config = dict(
    n_head=4,
    activation='gelu',
    norm_eps=1e-05,
    qk_norm=False,
    tie_embeddings=True,
    init_std_qkv=0.0181,
    optimizer='adamw',
    lr=0.000577,
    beta2=0.95,
    warmup_steps=294,
    schedule='wsd',
    decay_shape='sqrt',
    seq_len=512,
    train_tokens=502700000,
    steps=7671,
)
Each number is 50 + 10 x the weight over its row's rms, rounded and kept within 0 to 99. Layers, rows and columns count from 0. The size before them is the row's rms in percent of the matrix's.

# layer 2 attention key, 256x512, rms 0.0237, rows 64-91, columns 128-255
106:42 38 46 51 46 67 61 55 46 36 50 43 54 42 48 38 48 47 40 49 46 46 38 44 28 53 42 53 45 38 49 54 49 50 51 46 58 44 45 35 00 47 52 56 46 57 47 63 59 53 49 59 57 53 54 43 55 33 53 50 38 56 44 50 42 52 35 44 50 16 52 49 47 53 44 46 47 58 47 59 60 29 56 48 58 60 49 46 51 50 40 50 45 49 53 58 58 50 57 42 52 47 48 49 48 51 47 47 51 44 39 57 50 57 63 52 47 48 50 61 63 54 57 46 52 44 49 33
081:46 46 58 40 43 63 42 47 46 34 42 63 73 61 38 58 66 36 61 57 46 58 34 49 59 56 44 52 61 51 66 51 51 48 49 45 49 60 49 48 50 42 55 68 53 39 42 43 52 49 56 67 53 45 44 44 54 44 57 68 42 40 57 55 34 64 36 46 53 59 51 59 40 42 35 49 62 54 29 50 45 58 51 59 55 58 49 60 38 58 53 56 55 29 40 59 54 69 45 62 56 72 44 53 45 48 31 38 47 58 53 51 62 53 48 41 36 43 58 55 59 64 66 61 41 70 48 45
077:63 55 46 45 58 30 48 54 40 46 41 48 52 42 36 49 56 36 45 43 63 55 34 56 43 43 52 62 49 52 31 49 69 55 52 75 58 76 59 53 50 45 51 34 55 53 48 49 46 30 49 47 59 53 68 32 65 39 44 50 61 47 33 43 65 46 69 60 55 49 43 45 47 44 42 59 47 67 33 54 56 54 57 57 23 51 45 36 49 59 49 48 59 46 53 34 37 56 53 50 24 59 55 48 52 57 44 47 42 58 59 46 58 37 35 43 66 75 50 38 40 34 43 44 49 45 51 46
096:42 53 41 58 58 54 51 47 44 55 46 49 52 53 41 43 43 56 54 42 42 42 46 50 33 46 37 65 56 40 42 47 44 45 61 54 49 43 51 54 05 47 49 58 50 56 54 47 54 67 51 51 59 43 55 54 57 40 51 57 55 40 38 45 43 47 52 43 56 10 44 51 49 48 45 46 55 42 59 58 43 38 55 46 78 58 57 43 41 42 47 56 57 48 50 58 52 46 43 48 51 56 54 54 43 53 54 54 57 48 49 57 43 47 76 47 43 44 47 53 46 69 44 48 57 48 55 44
075:40 59 45 37 43 43 52 61 54 58 41 38 37 57 55 54 60 50 63 55 49 57 52 52 63 51 75 39 48 47 38 57 72 61 62 51 55 46 71 41 40 37 41 53 55 43 45 49 56 58 52 38 33 43 51 41 52 63 45 44 57 34 52 37 40 65 33 37 46 38 54 41 41 53 56 42 49 48 55 60 52 55 49 50 73 39 50 43 65 44 21 58 42 59 54 49 57 49 55 46 43 34 53 67 70 59 42 42 51 46 58 42 41 48 25 36 61 51 58 59 58 61 41 53 35 36 41 32
089:40 36 41 55 50 37 40 41 58 65 31 65 41 41 53 63 46 51 50 38 40 56 58 53 49 44 52 54 43 54 25 49 57 46 56 57 52 35 46 54 42 65 49 49 57 39 54 52 53 67 48 52 49 33 39 54 61 55 46 46 40 44 56 54 44 41 56 42 58 24 54 57 51 42 89 56 42 43 47 47 40 49 27 50 50 36 64 63 48 57 76 51 49 57 51 47 55 65 40 71 39 57 41 49 56 41 56 51 51 40 60 44 47 51 64 48 40 45 34 56 33 51 41 53 55 56 49 62
083:52 41 50 38 50 51 64 61 68 58 47 47 55 59 62 54 46 41 49 56 38 59 48 52 45 52 56 43 48 64 47 53 53 56 39 57 30 61 39 47 66 40 60 40 34 34 57 54 51 30 51 40 41 43 55 46 51 57 38 68 45 31 59 62 43 52 59 47 52 58 62 48 57 44 25 44 49 53 47 40 43 61 57 37 35 44 56 65 44 56 70 34 39 60 44 54 21 36 64 62 52 52 41 25 48 59 55 37 49 38 68 56 49 68 33 54 53 32 47 44 58 72 59 56 58 58 41 47
088:48 45 69 43 51 61 56 41 41 49 42 43 42 46 49 35 47 59 58 59 49 46 53 54 29 46 57 40 50 48 59 49 42 51 47 50 54 61 50 39 39 33 53 43 34 56 59 54 59 36 53 48 65 54 48 60 41 36 43 55 35 59 38 39 64 56 42 63 50 63 52 54 39 62 00 49 47 48 45 56 52 47 68 41 49 56 47 44 44 62 26 42 52 42 58 40 41 47 52 43 52 46 49 55 61 54 47 47 49 61 36 50 58 63 40 48 41 63 57 43 68 43 60 43 51 38 29 29
086:38 45 62 55 41 34 37 66 46 57 61 40 52 65 47 53 57 51 29 48 48 46 51 48 61 63 54 46 55 61 68 38 51 74 50 61 46 50 57 56 59 44 55 40 63 59 46 44 52 46 46 40 46 49 54 56 60 44 58 57 41 60 36 53 41 52 27 45 55 62 39 39 48 47 73 56 45 65 52 37 53 57 46 71 51 59 59 49 59 62 39 58 33 54 44 42 51 44 39 50 53 49 42 54 40 63 54 48 45 45 56 63 46 48 37 60 54 55 43 37 56 37 55 65 54 61 39 61
082:42 44 68 61 53 35 50 58 46 41 40 24 44 44 42 51 48 60 60 59 55 53 48 54 63 42 49 48 50 46 67 35 47 47 60 48 44 45 49 49 88 64 45 39 39 32 48 43 50 40 53 49 49 40 34 45 47 59 52 44 69 44 44 50 53 53 55 47 54 59 42 45 44 40 43 36 47 38 63 34 41 64 48 55 58 26 49 52 50 43 77 53 60 45 44 48 56 38 44 56 55 55 55 55 74 53 33 47 47 44 34 57 45 28 45 49 56 56 65 64 32 41 48 68 55 64 53 48
094:54 62 49 52 52 52 46 55 48 52 50 35 51 53 48 49 44 51 53 53 56 47 57 57 48 48 59 40 47 50 56 56 43 52 28 55 46 64 51 51 90 49 44 43 56 33 48 47 54 26 49 51 51 42 48 41 40 54 51 36 47 58 50 46 52 52 47 53 45 84 63 38 50 53 13 57 57 57 47 53 47 71 45 53 32 46 44 57 44 61 60 40 54 56 45 59 52 47 42 45 43 59 51 57 60 44 49 51 52 58 38 41 46 50 41 51 48 51 56 49 43 47 55 56 42 54 60 47
100:51 53 56 50 54 56 47 49 57 48 58 46 48 40 56 54 42 60 46 58 43 47 56 41 49 40 56 40 56 52 62 47 38 46 38 43 56 71 32 43 68 34 55 42 40 50 52 46 46 28 57 62 58 70 51 57 36 34 53 41 36 71 53 35 61 68 43 50 39 57 46 42 57 49 03 47 60 44 56 55 64 37 53 45 32 66 46 45 31 69 31 56 45 53 49 63 37 36 54 37 49 41 38 57 53 55 57 52 53 54 42 62 53 57 40 49 53 53 51 41 62 50 47 61 42 48 44 45
086:63 45 52 27 43 47 50 47 38 60 53 41 38 50 71 47 49 53 48 51 55 62 51 49 39 45 36 57 55 67 42 50 60 35 39 59 48 46 38 30 69 54 29 43 43 47 54 32 39 46 57 64 44 58 48 48 35 54 52 38 43 57 39 56 59 64 39 54 57 56 49 42 50 65 78 61 59 54 49 37 54 57 32 52 47 45 46 34 51 51 66 46 63 65 48 41 56 70 48 46 53 60 54 61 59 41 37 50 48 59 60 39 51 52 53 53 39 52 51 48 33 50 53 45 61 56 38 63
093:34 49 53 59 59 26 51 57 54 55 68 47 52 36 52 59 40 57 56 38 46 58 42 46 44 46 44 51 40 54 48 50 57 54 46 42 70 49 74 46 45 66 60 40 44 73 36 41 45 72 40 40 48 39 51 66 62 53 45 54 62 31 59 37 58 56 52 40 68 55 48 43 53 36 78 48 48 27 45 57 52 41 46 54 53 54 51 35 55 47 46 46 59 50 62 57 56 42 52 64 43 55 56 47 43 52 54 37 41 51 67 51 52 39 39 63 47 37 55 46 50 60 50 53 64 57 51 59
097:40 57 50 40 53 64 53 55 44 37 50 39 52 38 57 44 62 61 41 70 52 39 49 31 42 61 42 59 52 50 57 45 50 35 40 55 46 51 39 47 38 50 57 54 42 39 44 51 52 37 53 50 51 62 54 47 45 22 55 60 43 56 44 49 54 55 57 47 42 43 60 40 51 58 09 39 56 50 51 43 40 38 65 46 45 64 44 51 52 51 35 55 52 48 48 49 51 49 57 70 59 50 43 56 51 46 49 42 51 58 51 49 52 57 57 67 58 49 49 47 49 65 59 37 38 54 37 32
087:37 48 43 67 53 60 59 51 36 50 50 50 51 61 34 41 50 46 51 51 61 57 48 49 39 67 52 47 43 44 46 62 54 57 50 46 44 50 57 36 07 46 61 54 49 49 58 56 49 51 46 55 55 46 53 46 42 50 52 55 39 54 43 51 46 61 27 33 53 22 54 61 43 55 37 62 53 40 39 56 45 26 56 55 61 46 42 63 41 48 56 58 47 36 54 38 65 49 55 43 53 55 52 51 31 44 49 46 52 54 26 66 48 56 79 56 40 34 35 66 37 58 45 51 54 49 56 39
087:37 60 54 66 59 68 57 49 55 59 44 39 54 70 40 49 46 51 72 66 56 46 52 62 43 33 41 43 46 40 69 42 39 54 47 57 57 80 51 68 56 46 53 45 56 37 41 37 57 18 71 55 65 57 29 57 48 52 70 59 40 48 49 58 61 46 46 56 56 55 59 40 51 48 22 48 46 59 39 58 44 34 52 45 40 51 52 53 39 65 41 57 64 46 59 52 32 57 51 48 48 48 48 50 80 58 51 52 56 60 38 50 55 55 48 39 41 48 40 44 56 62 56 52 43 59 50 41
085:44 43 59 39 60 69 50 37 40 36 75 64 45 47 47 38 54 54 40 61 44 39 45 43 44 49 46 46 53 51 53 52 34 43 53 25 50 45 44 35 48 45 37 55 33 50 66 49 47 63 52 52 52 66 51 47 41 44 57 44 43 45 63 49 41 52 63 46 43 50 56 54 39 48 30 40 57 66 53 57 43 39 53 50 53 68 43 60 41 70 37 52 57 37 45 47 49 44 47 51 36 52 49 34 34 52 54 64 51 44 58 39 52 64 38 46 74 57 64 41 59 59 63 51 32 57 34 39
096:46 44 51 51 49 41 49 44 56 66 38 52 35 54 56 53 49 51 52 52 53 53 49 54 53 52 39 55 50 49 39 44 60 56 57 54 57 41 54 65 50 63 52 50 58 54 44 55 43 66 35 53 41 38 48 49 47 68 46 54 59 43 47 60 34 38 46 49 45 49 51 47 58 53 99 51 45 48 38 51 50 48 54 44 55 41 50 57 53 45 69 40 54 50 34 56 74 45 42 50 59 57 54 58 48 42 39 55 44 43 62 51 46 52 55 49 51 54 48 60 30 51 39 51 50 62 62 66
087:55 47 58 46 44 63 59 54 47 50 58 40 55 49 49 49 43 43 40 61 65 52 51 57 38 43 39 45 58 55 59 54 42 40 53 57 52 62 31 57 62 58 60 39 51 35 58 53 60 27 56 47 52 56 50 59 54 30 30 60 43 54 78 40 46 52 49 54 47 73 51 63 54 62 14 41 37 62 39 49 49 46 60 52 24 61 52 57 36 68 37 57 40 53 57 49 44 43 50 54 52 52 42 46 49 66 43 38 44 55 45 49 65 51 39 59 52 51 47 47 41 56 56 47 50 43 46 55
093:47 48 49 55 44 36 49 43 65 49 53 53 38 50 51 54 61 51 46 23 42 50 53 64 54 52 54 56 41 52 29 40 57 47 52 72 42 50 54 58 70 53 54 45 54 53 47 49 49 61 54 44 40 43 59 51 44 58 46 49 47 42 48 36 47 54 46 51 66 49 51 33 46 62 78 52 35 52 63 35 53 59 52 40 49 34 44 30 53 49 52 53 40 50 49 34 55 57 51 38 37 58 46 46 54 51 55 61 52 47 56 43 52 43 54 37 50 48 52 43 25 48 56 60 47 51 59 66
086:71 57 48 47 36 61 39 56 52 44 61 48 61 55 61 40 37 56 28 38 41 49 54 48 47 52 67 68 47 53 46 43 60 47 60 51 53 54 62 48 60 42 34 58 39 45 48 55 51 57 29 49 47 33 51 37 44 58 58 48 69 34 42 50 46 29 36 50 59 42 46 52 40 27 37 47 50 44 35 49 40 47 41 38 58 40 51 55 43 62 52 34 47 34 56 50 45 58 62 39 47 37 50 65 76 45 36 54 48 40 66 44 53 53 48 46 50 25 75 54 59 38 48 61 76 46 60 40
095:64 43 44 57 45 48 38 41 54 53 49 55 39 46 48 43 49 46 52 52 44 55 51 53 53 49 50 56 49 51 49 49 50 53 62 45 43 39 49 52 20 46 42 70 53 52 39 55 43 77 43 39 47 41 50 49 49 59 58 50 54 46 53 69 50 53 48 56 56 19 50 56 45 47 81 46 46 37 41 53 49 50 62 49 75 52 50 48 49 47 58 47 56 47 47 52 65 60 46 46 38 56 55 45 43 40 49 48 42 51 42 42 45 45 69 42 49 42 48 56 45 56 58 45 60 46 54 46
094:44 48 38 50 57 55 53 37 48 52 49 58 58 40 46 42 34 52 62 44 50 43 38 41 27 51 44 57 54 51 49 40 58 54 52 37 49 35 50 42 05 45 50 54 56 49 46 49 55 72 35 53 61 42 42 45 53 46 47 55 56 36 53 43 52 38 43 43 41 12 45 57 52 47 58 36 62 47 54 46 58 46 50 59 73 54 54 48 45 43 44 44 44 42 51 50 58 49 54 46 51 60 56 48 43 57 48 57 54 51 34 43 48 38 73 60 46 28 52 64 45 48 49 51 53 45 47 40
093:56 46 54 63 62 38 52 49 47 65 47 68 44 44 46 57 52 36 54 35 50 56 60 61 52 55 37 52 31 48 42 41 67 44 64 56 50 45 65 41 51 75 43 56 39 51 42 51 51 65 42 44 51 38 54 55 53 60 60 51 66 38 41 58 38 41 47 52 64 38 60 47 57 43 91 57 45 46 54 55 65 54 41 61 60 25 50 45 68 35 67 53 49 47 53 40 68 49 60 52 52 49 59 57 38 45 54 46 51 51 64 48 49 40 47 54 58 41 43 45 36 40 51 61 40 52 43 50
083:52 42 54 38 55 55 36 53 48 47 44 37 35 53 61 56 36 47 49 57 41 54 51 46 53 37 57 58 50 55 56 46 35 64 37 64 63 35 37 40 58 84 68 44 62 69 47 43 61 58 64 52 45 56 40 60 45 36 47 58 49 57 55 44 48 46 38 42 40 46 53 46 62 30 52 39 59 50 69 52 52 53 46 52 50 77 56 54 41 45 55 62 49 51 64 59 44 49 53 61 40 32 60 49 35 59 65 51 54 50 37 39 42 44 55 45 61 49 48 48 42 23 51 56 44 54 39 33
095:53 50 46 43 61 41 48 56 55 55 45 58 43 47 57 58 56 47 47 40 49 43 55 36 38 56 47 65 40 52 40 50 67 59 72 49 42 35 51 49 24 54 53 55 60 62 32 36 57 67 46 59 51 45 49 57 54 60 52 45 67 35 50 51 41 53 44 45 48 24 45 43 46 36 92 57 45 55 51 53 43 52 58 56 68 48 47 50 63 32 66 57 40 40 47 44 57 46 42 52 62 56 50 40 53 38 58 54 53 47 57 41 43 31 70 53 58 44 48 55 40 46 39 57 49 49 56 64
087:40 39 48 53 49 43 40 46 46 56 54 79 39 64 44 59 62 47 59 50 51 61 51 50 59 55 46 38 42 43 29 39 50 37 66 65 56 45 52 43 27 42 34 61 46 64 55 52 38 71 40 43 48 50 51 57 47 51 46 50 51 39 34 55 39 40 46 39 49 24 37 54 39 55 75 55 40 49 51 50 55 48 58 67 64 41 45 58 44 42 54 40 60 53 44 42 61 51 40 55 53 43 51 50 29 63 46 42 39 62 30 56 49 55 62 47 46 47 38 38 48 57 43 52 29 39 53 47
# layer 2 attention query, 256x512, rms 0.0242, rows 65-91, columns 128-255
083:70 31 51 45 64 56 43 54 54 43 43 52 47 54 54 48 45 53 36 56 25 50 51 73 53 55 66 49 28 58 63 47 60 45 51 37 48 49 55 43 45 65 37 53 56 48 43 52 41 60 47 53 26 61 62 44 59 45 51 51 64 53 47 36 59 38 58 55 47 56 44 49 42 58 59 63 45 56 51 36 46 60 59 55 48 44 47 59 64 64 58 54 48 59 54 64 62 44 38 32 55 36 47 43 71 58 48 46 55 64 62 33 42 48 47 53 60 48 53 24 48 54 48 38 50 42 46 52
078:58 35 53 48 51 55 43 59 49 66 51 36 68 52 50 47 49 49 63 32 37 55 62 48 59 51 62 44 57 46 75 57 35 56 43 64 34 45 35 57 52 57 60 68 45 37 73 37 35 55 59 48 37 38 54 57 48 50 44 40 44 75 51 39 49 43 41 33 47 52 45 57 52 50 54 41 40 52 51 61 55 63 41 53 53 51 59 52 60 49 44 46 44 62 39 36 57 38 50 43 48 28 62 50 39 49 66 50 53 53 60 45 42 46 54 52 47 25 42 59 53 57 64 46 39 55 50 63
083:45 40 41 63 42 49 44 58 46 55 22 46 50 43 47 39 38 70 50 59 63 49 47 45 41 65 56 39 20 49 43 37 46 60 51 39 52 69 56 52 56 41 51 54 43 45 54 50 58 53 58 55 55 51 48 51 36 52 47 59 32 48 50 39 42 72 60 49 46 57 74 45 39 55 56 54 56 44 56 41 63 53 60 51 49 46 61 60 58 36 41 49 38 51 53 30 58 68 43 56 50 54 17 39 76 51 37 51 36 63 50 60 53 60 58 57 36 45 53 69 55 41 45 45 45 59 53 40
079:60 46 48 49 56 47 62 43 49 46 55 61 60 41 58 48 52 49 57 44 59 46 51 38 43 21 50 65 74 68 47 42 45 56 58 48 70 49 60 47 48 66 58 59 57 54 48 50 48 52 59 67 59 53 51 72 57 47 39 39 75 55 56 70 47 42 51 47 56 44 57 62 46 40 55 57 58 44 39 52 40 63 49 42 61 49 54 66 49 58 73 44 56 46 50 45 41 32 49 38 44 71 48 45 47 35 32 39 42 51 40 64 53 48 64 37 50 45 41 31 35 56 44 46 53 56 47 70
076:50 80 64 35 37 43 60 48 39 49 66 56 39 50 34 36 36 70 46 53 66 58 35 60 40 68 44 45 30 47 58 60 38 54 44 36 46 53 65 50 50 32 45 52 43 48 55 45 49 39 34 42 47 49 62 50 48 51 75 51 45 44 51 56 46 47 47 50 44 47 66 51 48 40 44 38 45 57 59 54 53 48 77 40 51 60 44 47 57 33 52 52 51 45 58 36 52 55 53 43 54 45 33 42 37 53 42 49 43 69 45 51 42 59 44 66 46 40 72 68 49 29 50 47 53 53 63 43
075:57 44 53 32 50 60 41 32 54 45 48 50 65 43 51 51 46 44 48 44 53 54 33 46 46 52 49 50 56 45 54 46 58 31 67 47 58 36 50 39 45 67 36 46 70 51 33 46 57 44 45 55 60 45 46 69 55 49 69 30 38 54 48 43 49 28 60 50 50 51 49 69 55 51 52 36 42 50 59 49 43 46 37 45 60 59 48 29 48 53 49 59 62 41 63 45 64 48 34 41 42 35 49 54 60 36 33 59 43 61 54 46 48 31 52 49 33 59 41 52 51 51 49 47 48 46 54 36
081:54 61 47 81 48 71 43 52 62 43 67 45 73 53 60 43 44 24 51 52 56 56 64 39 63 50 51 63 78 48 57 47 44 60 50 55 36 54 48 58 57 68 48 52 50 37 41 71 38 44 52 43 49 47 50 40 46 53 40 40 49 52 67 73 47 48 27 48 54 53 35 48 54 55 49 54 41 56 63 50 41 51 34 41 53 51 45 56 45 63 67 48 50 40 49 52 52 56 55 48 42 60 73 54 56 49 37 74 59 52 52 55 58 43 43 48 51 55 54 54 37 59 53 58 55 45 63 51
083:66 52 40 47 50 62 63 38 67 38 59 61 54 44 62 52 62 44 60 65 47 58 48 38 70 47 51 59 66 56 57 55 45 26 55 52 67 42 38 43 53 73 73 61 43 67 40 60 44 40 64 57 55 58 58 65 52 52 56 42 31 34 69 39 58 46 62 49 41 48 50 63 51 55 39 45 54 59 56 62 60 48 31 46 57 49 39 56 53 58 64 50 53 46 54 60 59 51 58 29 57 28 53 47 50 42 59 41 64 52 33 62 54 45 55 42 39 59 54 67 66 42 44 45 50 43 62 25
079:50 58 49 36 51 48 45 53 70 68 53 65 45 66 63 47 60 42 48 42 42 68 42 45 43 70 38 40 36 50 46 43 44 47 50 57 39 61 48 62 54 48 49 49 62 77 56 47 53 53 43 46 33 51 66 45 57 49 45 60 70 59 61 56 55 58 63 42 46 61 49 59 53 69 52 66 54 53 66 45 44 62 39 44 47 62 48 56 67 61 47 35 57 57 59 31 44 43 46 56 44 55 37 56 53 43 60 44 50 65 43 36 53 49 26 53 47 42 25 35 49 61 41 38 54 47 50 67
085:57 34 54 57 51 53 36 45 51 51 56 47 72 61 46 58 46 52 43 61 41 69 62 65 59 57 49 47 44 59 38 56 42 50 62 55 48 53 70 61 49 62 41 33 31 68 61 64 40 45 41 38 45 43 39 42 55 61 47 72 63 56 47 55 45 42 37 45 63 56 31 53 61 46 65 45 48 54 45 41 49 55 61 62 31 44 45 33 47 60 60 37 62 46 56 43 41 47 51 32 61 41 64 49 47 55 43 55 35 40 72 65 63 48 63 49 58 48 38 44 44 34 52 59 63 41 53 68
082:55 73 61 62 43 61 53 51 43 48 59 46 60 64 34 34 69 55 46 58 62 52 42 39 48 62 52 48 48 54 46 60 38 47 46 72 54 53 44 57 62 57 58 45 51 43 59 60 54 47 49 44 52 40 44 41 45 58 49 44 67 47 45 56 44 34 44 70 54 61 41 58 57 32 53 59 49 61 51 67 37 70 51 53 43 45 51 57 47 47 44 40 64 56 65 44 47 42 44 51 50 56 51 33 67 43 50 70 64 51 49 55 42 41 39 46 52 48 58 48 52 48 42 47 52 67 50 63
081:53 41 58 59 51 38 38 46 53 49 48 43 33 46 44 63 55 68 52 47 46 57 50 53 71 61 58 54 42 44 39 61 57 59 51 44 31 52 63 57 42 60 77 40 51 62 45 58 58 52 55 46 46 49 61 47 59 51 50 60 66 33 47 52 31 38 45 60 50 56 45 56 50 36 53 50 49 55 49 48 23 42 55 49 38 55 54 63 64 43 59 33 42 41 68 48 48 35 50 45 48 54 35 49 46 53 62 44 52 50 63 48 44 39 35 54 56 46 60 53 64 41 47 49 63 56 47 39
086:45 41 61 43 52 52 62 53 43 56 45 43 63 45 68 37 60 45 47 57 40 40 47 35 53 53 39 41 57 44 51 44 48 35 53 58 47 55 40 46 40 33 55 55 43 37 39 55 60 54 37 40 55 37 51 36 40 50 45 36 52 62 43 68 48 43 35 57 33 33 35 53 50 64 52 44 58 45 50 64 46 52 59 49 50 43 50 57 52 58 27 49 57 52 46 49 33 68 36 58 52 48 61 58 62 49 52 56 51 55 47 59 48 59 53 43 69 64 51 43 46 57 39 58 41 50 49 36
088:53 50 52 47 52 66 44 48 40 58 61 40 63 55 48 43 53 57 64 54 51 70 38 50 60 40 38 39 47 45 48 65 44 55 47 51 61 55 63 71 55 39 40 43 39 46 62 55 67 18 38 54 35 40 37 43 50 62 67 64 66 81 22 53 36 52 62 46 59 65 50 61 35 42 37 49 47 61 64 53 49 53 53 51 34 46 60 35 30 49 28 36 41 43 77 38 19 36 38 27 53 64 39 46 64 46 26 71 44 55 62 34 39 65 32 41 63 58 52 55 57 36 65 59 51 41 66 44
082:59 24 37 49 43 35 32 55 68 55 36 35 58 41 61 62 44 66 69 42 45 41 53 53 52 46 69 54 46 59 42 56 41 44 60 34 42 36 61 56 56 40 60 50 49 58 47 59 43 67 55 41 68 41 49 54 62 46 62 53 52 42 52 46 53 43 64 74 46 55 71 57 35 60 54 25 31 50 62 45 55 59 58 26 50 57 59 49 51 48 56 41 49 48 59 40 53 54 47 56 75 39 61 52 60 57 45 52 51 40 67 36 50 44 65 54 46 44 56 34 64 56 40 56 46 59 46 41
083:53 56 71 52 50 27 55 54 38 52 54 58 41 39 48 47 63 63 56 44 39 57 42 46 47 63 67 50 48 51 44 38 76 44 54 52 40 34 59 40 68 35 58 51 50 42 48 64 69 57 50 52 46 50 62 62 34 53 45 49 54 59 50 54 41 52 56 47 38 58 40 65 51 49 54 53 58 52 50 41 57 64 56 72 59 46 56 76 58 43 65 52 40 58 38 54 65 46 50 63 48 42 36 62 40 28 49 33 48 40 40 31 51 44 48 58 55 44 76 46 40 67 46 53 47 41 48 68
082:55 49 25 36 50 53 52 68 46 73 48 47 56 57 48 58 43 46 57 41 37 50 35 72 36 41 55 42 26 55 39 50 51 45 47 55 56 48 39 46 54 47 68 51 64 41 53 39 68 44 63 67 42 50 73 40 75 51 58 74 51 46 49 52 54 45 41 59 54 45 36 40 65 64 38 62 49 45 70 39 58 50 52 48 56 47 51 45 60 42 39 56 60 50 56 45 40 40 65 56 63 52 56 46 63 40 51 36 54 44 47 48 59 50 61 55 37 36 20 57 49 71 46 61 43 56 61 60
085:52 60 45 62 44 50 44 63 53 40 68 42 42 39 49 58 48 57 48 44 47 66 58 53 52 54 59 46 48 43 64 48 66 33 50 47 28 45 67 59 40 40 48 60 31 60 50 61 54 53 57 48 68 51 45 49 47 39 62 53 51 61 49 22 52 58 52 47 68 33 64 46 30 45 60 40 61 37 58 53 42 40 50 49 60 60 54 35 58 29 45 41 50 45 79 39 40 58 57 66 43 42 44 37 14 51 49 36 43 65 49 31 47 43 46 42 62 44 57 49 46 51 53 45 58 39 41 43
080:36 58 53 59 56 52 44 48 35 61 69 51 51 48 53 60 29 39 52 50 51 47 63 52 59 49 48 37 65 56 64 49 61 47 43 52 59 37 52 54 49 38 33 55 44 52 24 70 48 36 47 55 51 56 40 44 41 57 54 29 50 53 28 62 52 49 48 44 59 53 50 50 56 53 43 55 60 43 56 41 48 37 38 58 51 41 50 50 52 47 44 52 55 49 50 66 47 59 51 37 44 39 52 63 54 44 54 71 61 62 47 38 45 55 63 44 27 59 82 50 71 39 54 53 73 59 38 40
087:58 72 52 27 66 63 54 52 29 63 55 59 60 43 54 44 34 36 60 46 61 51 62 44 67 40 56 45 69 47 69 66 57 59 39 47 58 44 43 56 44 50 47 66 56 44 19 24 31 49 47 59 34 50 46 42 63 51 50 32 48 52 46 45 47 56 37 48 46 42 43 58 58 57 55 52 57 51 45 60 50 54 40 45 60 58 66 50 55 56 74 60 57 38 36 64 64 47 49 65 44 52 40 56 20 54 56 45 59 47 44 49 48 57 38 64 42 51 42 57 64 52 29 50 42 41 43 55
086:34 48 59 35 65 35 61 42 65 41 40 49 58 53 56 54 54 49 56 48 55 64 49 44 35 29 53 34 61 37 50 39 57 50 51 44 48 27 50 53 46 61 68 57 51 62 42 39 63 36 47 43 79 55 46 42 45 50 40 33 54 40 65 72 46 63 73 43 53 42 50 55 43 67 43 53 39 64 50 55 33 56 54 31 51 46 48 59 59 39 60 52 58 47 56 46 44 66 59 66 45 59 60 31 45 70 56 49 48 64 36 28 44 43 41 70 48 65 51 59 51 49 45 34 52 43 61 54
087:32 63 61 29 59 43 63 42 41 48 45 63 36 38 52 49 52 62 54 57 42 49 34 50 39 47 62 45 37 29 59 48 69 51 47 36 50 37 47 39 48 41 48 45 64 41 73 55 41 59 43 74 51 61 43 60 45 40 34 30 28 38 54 47 38 50 57 58 52 32 57 49 59 64 37 48 50 57 53 56 45 39 51 55 57 56 35 52 54 54 59 57 50 46 50 39 48 57 54 50 49 44 46 46 39 62 39 48 54 43 32 52 45 57 56 48 43 36 47 48 36 53 36 47 36 56 51 48
078:47 42 66 29 46 46 49 56 52 48 42 43 59 40 61 49 62 63 53 50 64 62 49 62 62 30 55 48 36 44 35 61 54 45 55 27 58 63 58 62 39 49 41 34 48 30 62 66 47 48 62 54 67 63 63 30 35 61 59 49 39 53 30 61 51 62 69 67 49 45 62 47 32 45 45 42 49 49 53 49 40 35 60 50 44 51 47 52 56 39 52 46 64 39 47 46 59 66 55 52 57 48 36 41 64 52 40 47 48 44 52 60 58 61 54 62 38 60 54 61 53 60 41 50 39 43 71 50
081:24 53 40 41 49 48 47 41 42 53 58 40 62 42 60 42 59 51 47 54 48 42 51 21 36 36 51 64 51 50 45 52 27 56 57 37 41 46 52 58 57 48 82 56 48 64 55 72 67 69 62 52 36 67 49 48 63 55 38 67 34 61 65 59 63 52 67 37 35 41 59 49 39 54 64 41 38 68 38 52 27 45 53 40 64 54 70 49 53 51 38 31 53 52 50 52 28 43 37 47 61 64 61 44 53 43 62 53 50 45 46 54 60 58 68 59 44 54 54 44 61 52 40 43 55 49 52 40
080:50 55 40 51 47 61 65 44 48 44 49 56 56 43 42 52 63 40 47 66 60 58 53 47 46 41 38 50 65 50 49 52 47 24 57 45 46 53 63 53 64 40 39 45 47 51 55 65 54 38 59 49 39 55 53 56 60 45 49 54 77 40 64 51 63 59 45 50 45 49 42 57 45 56 47 53 50 60 40 57 52 39 54 64 50 36 48 50 71 39 45 43 57 52 50 60 56 32 63 55 73 36 60 54 60 57 43 49 51 36 56 59 49 56 45 63 38 45 40 50 32 52 61 61 70 40 39 44
085:39 51 41 62 46 42 48 57 46 58 36 47 48 47 44 54 59 76 61 47 60 60 25 43 63 41 49 46 34 39 39 58 65 47 48 33 55 48 50 62 66 54 67 52 48 48 67 66 45 67 47 64 52 55 61 58 59 44 50 39 49 52 55 36 41 57 49 57 61 52 71 39 51 63 49 25 60 44 48 45 63 34 56 67 58 51 57 53 39 49 49 50 49 57 50 50 46 64 53 45 63 47 29 61 47 53 48 48 49 49 52 55 67 65 67 63 35 42 42 32 75 47 59 41 52 43 37 40
080:68 53 46 46 56 60 55 51 66 35 56 28 51 44 63 50 69 57 42 51 42 41 41 55 24 43 49 55 39 37 44 56 63 47 54 61 49 47 44 36 56 54 50 45 62 42 57 53 64 58 55 48 65 51 46 43 55 43 58 40 56 49 59 48 53 57 51 51 48 38 59 59 39 53 57 45 56 41 50 66 44 59 51 30 68 44 45 43 56 42 51 59 35 59 65 52 40 60 52 47 44 74 52 49 54 46 36 57 54 61 58 58 53 37 64 55 54 46 53 60 30 54 49 43 56 57 68 41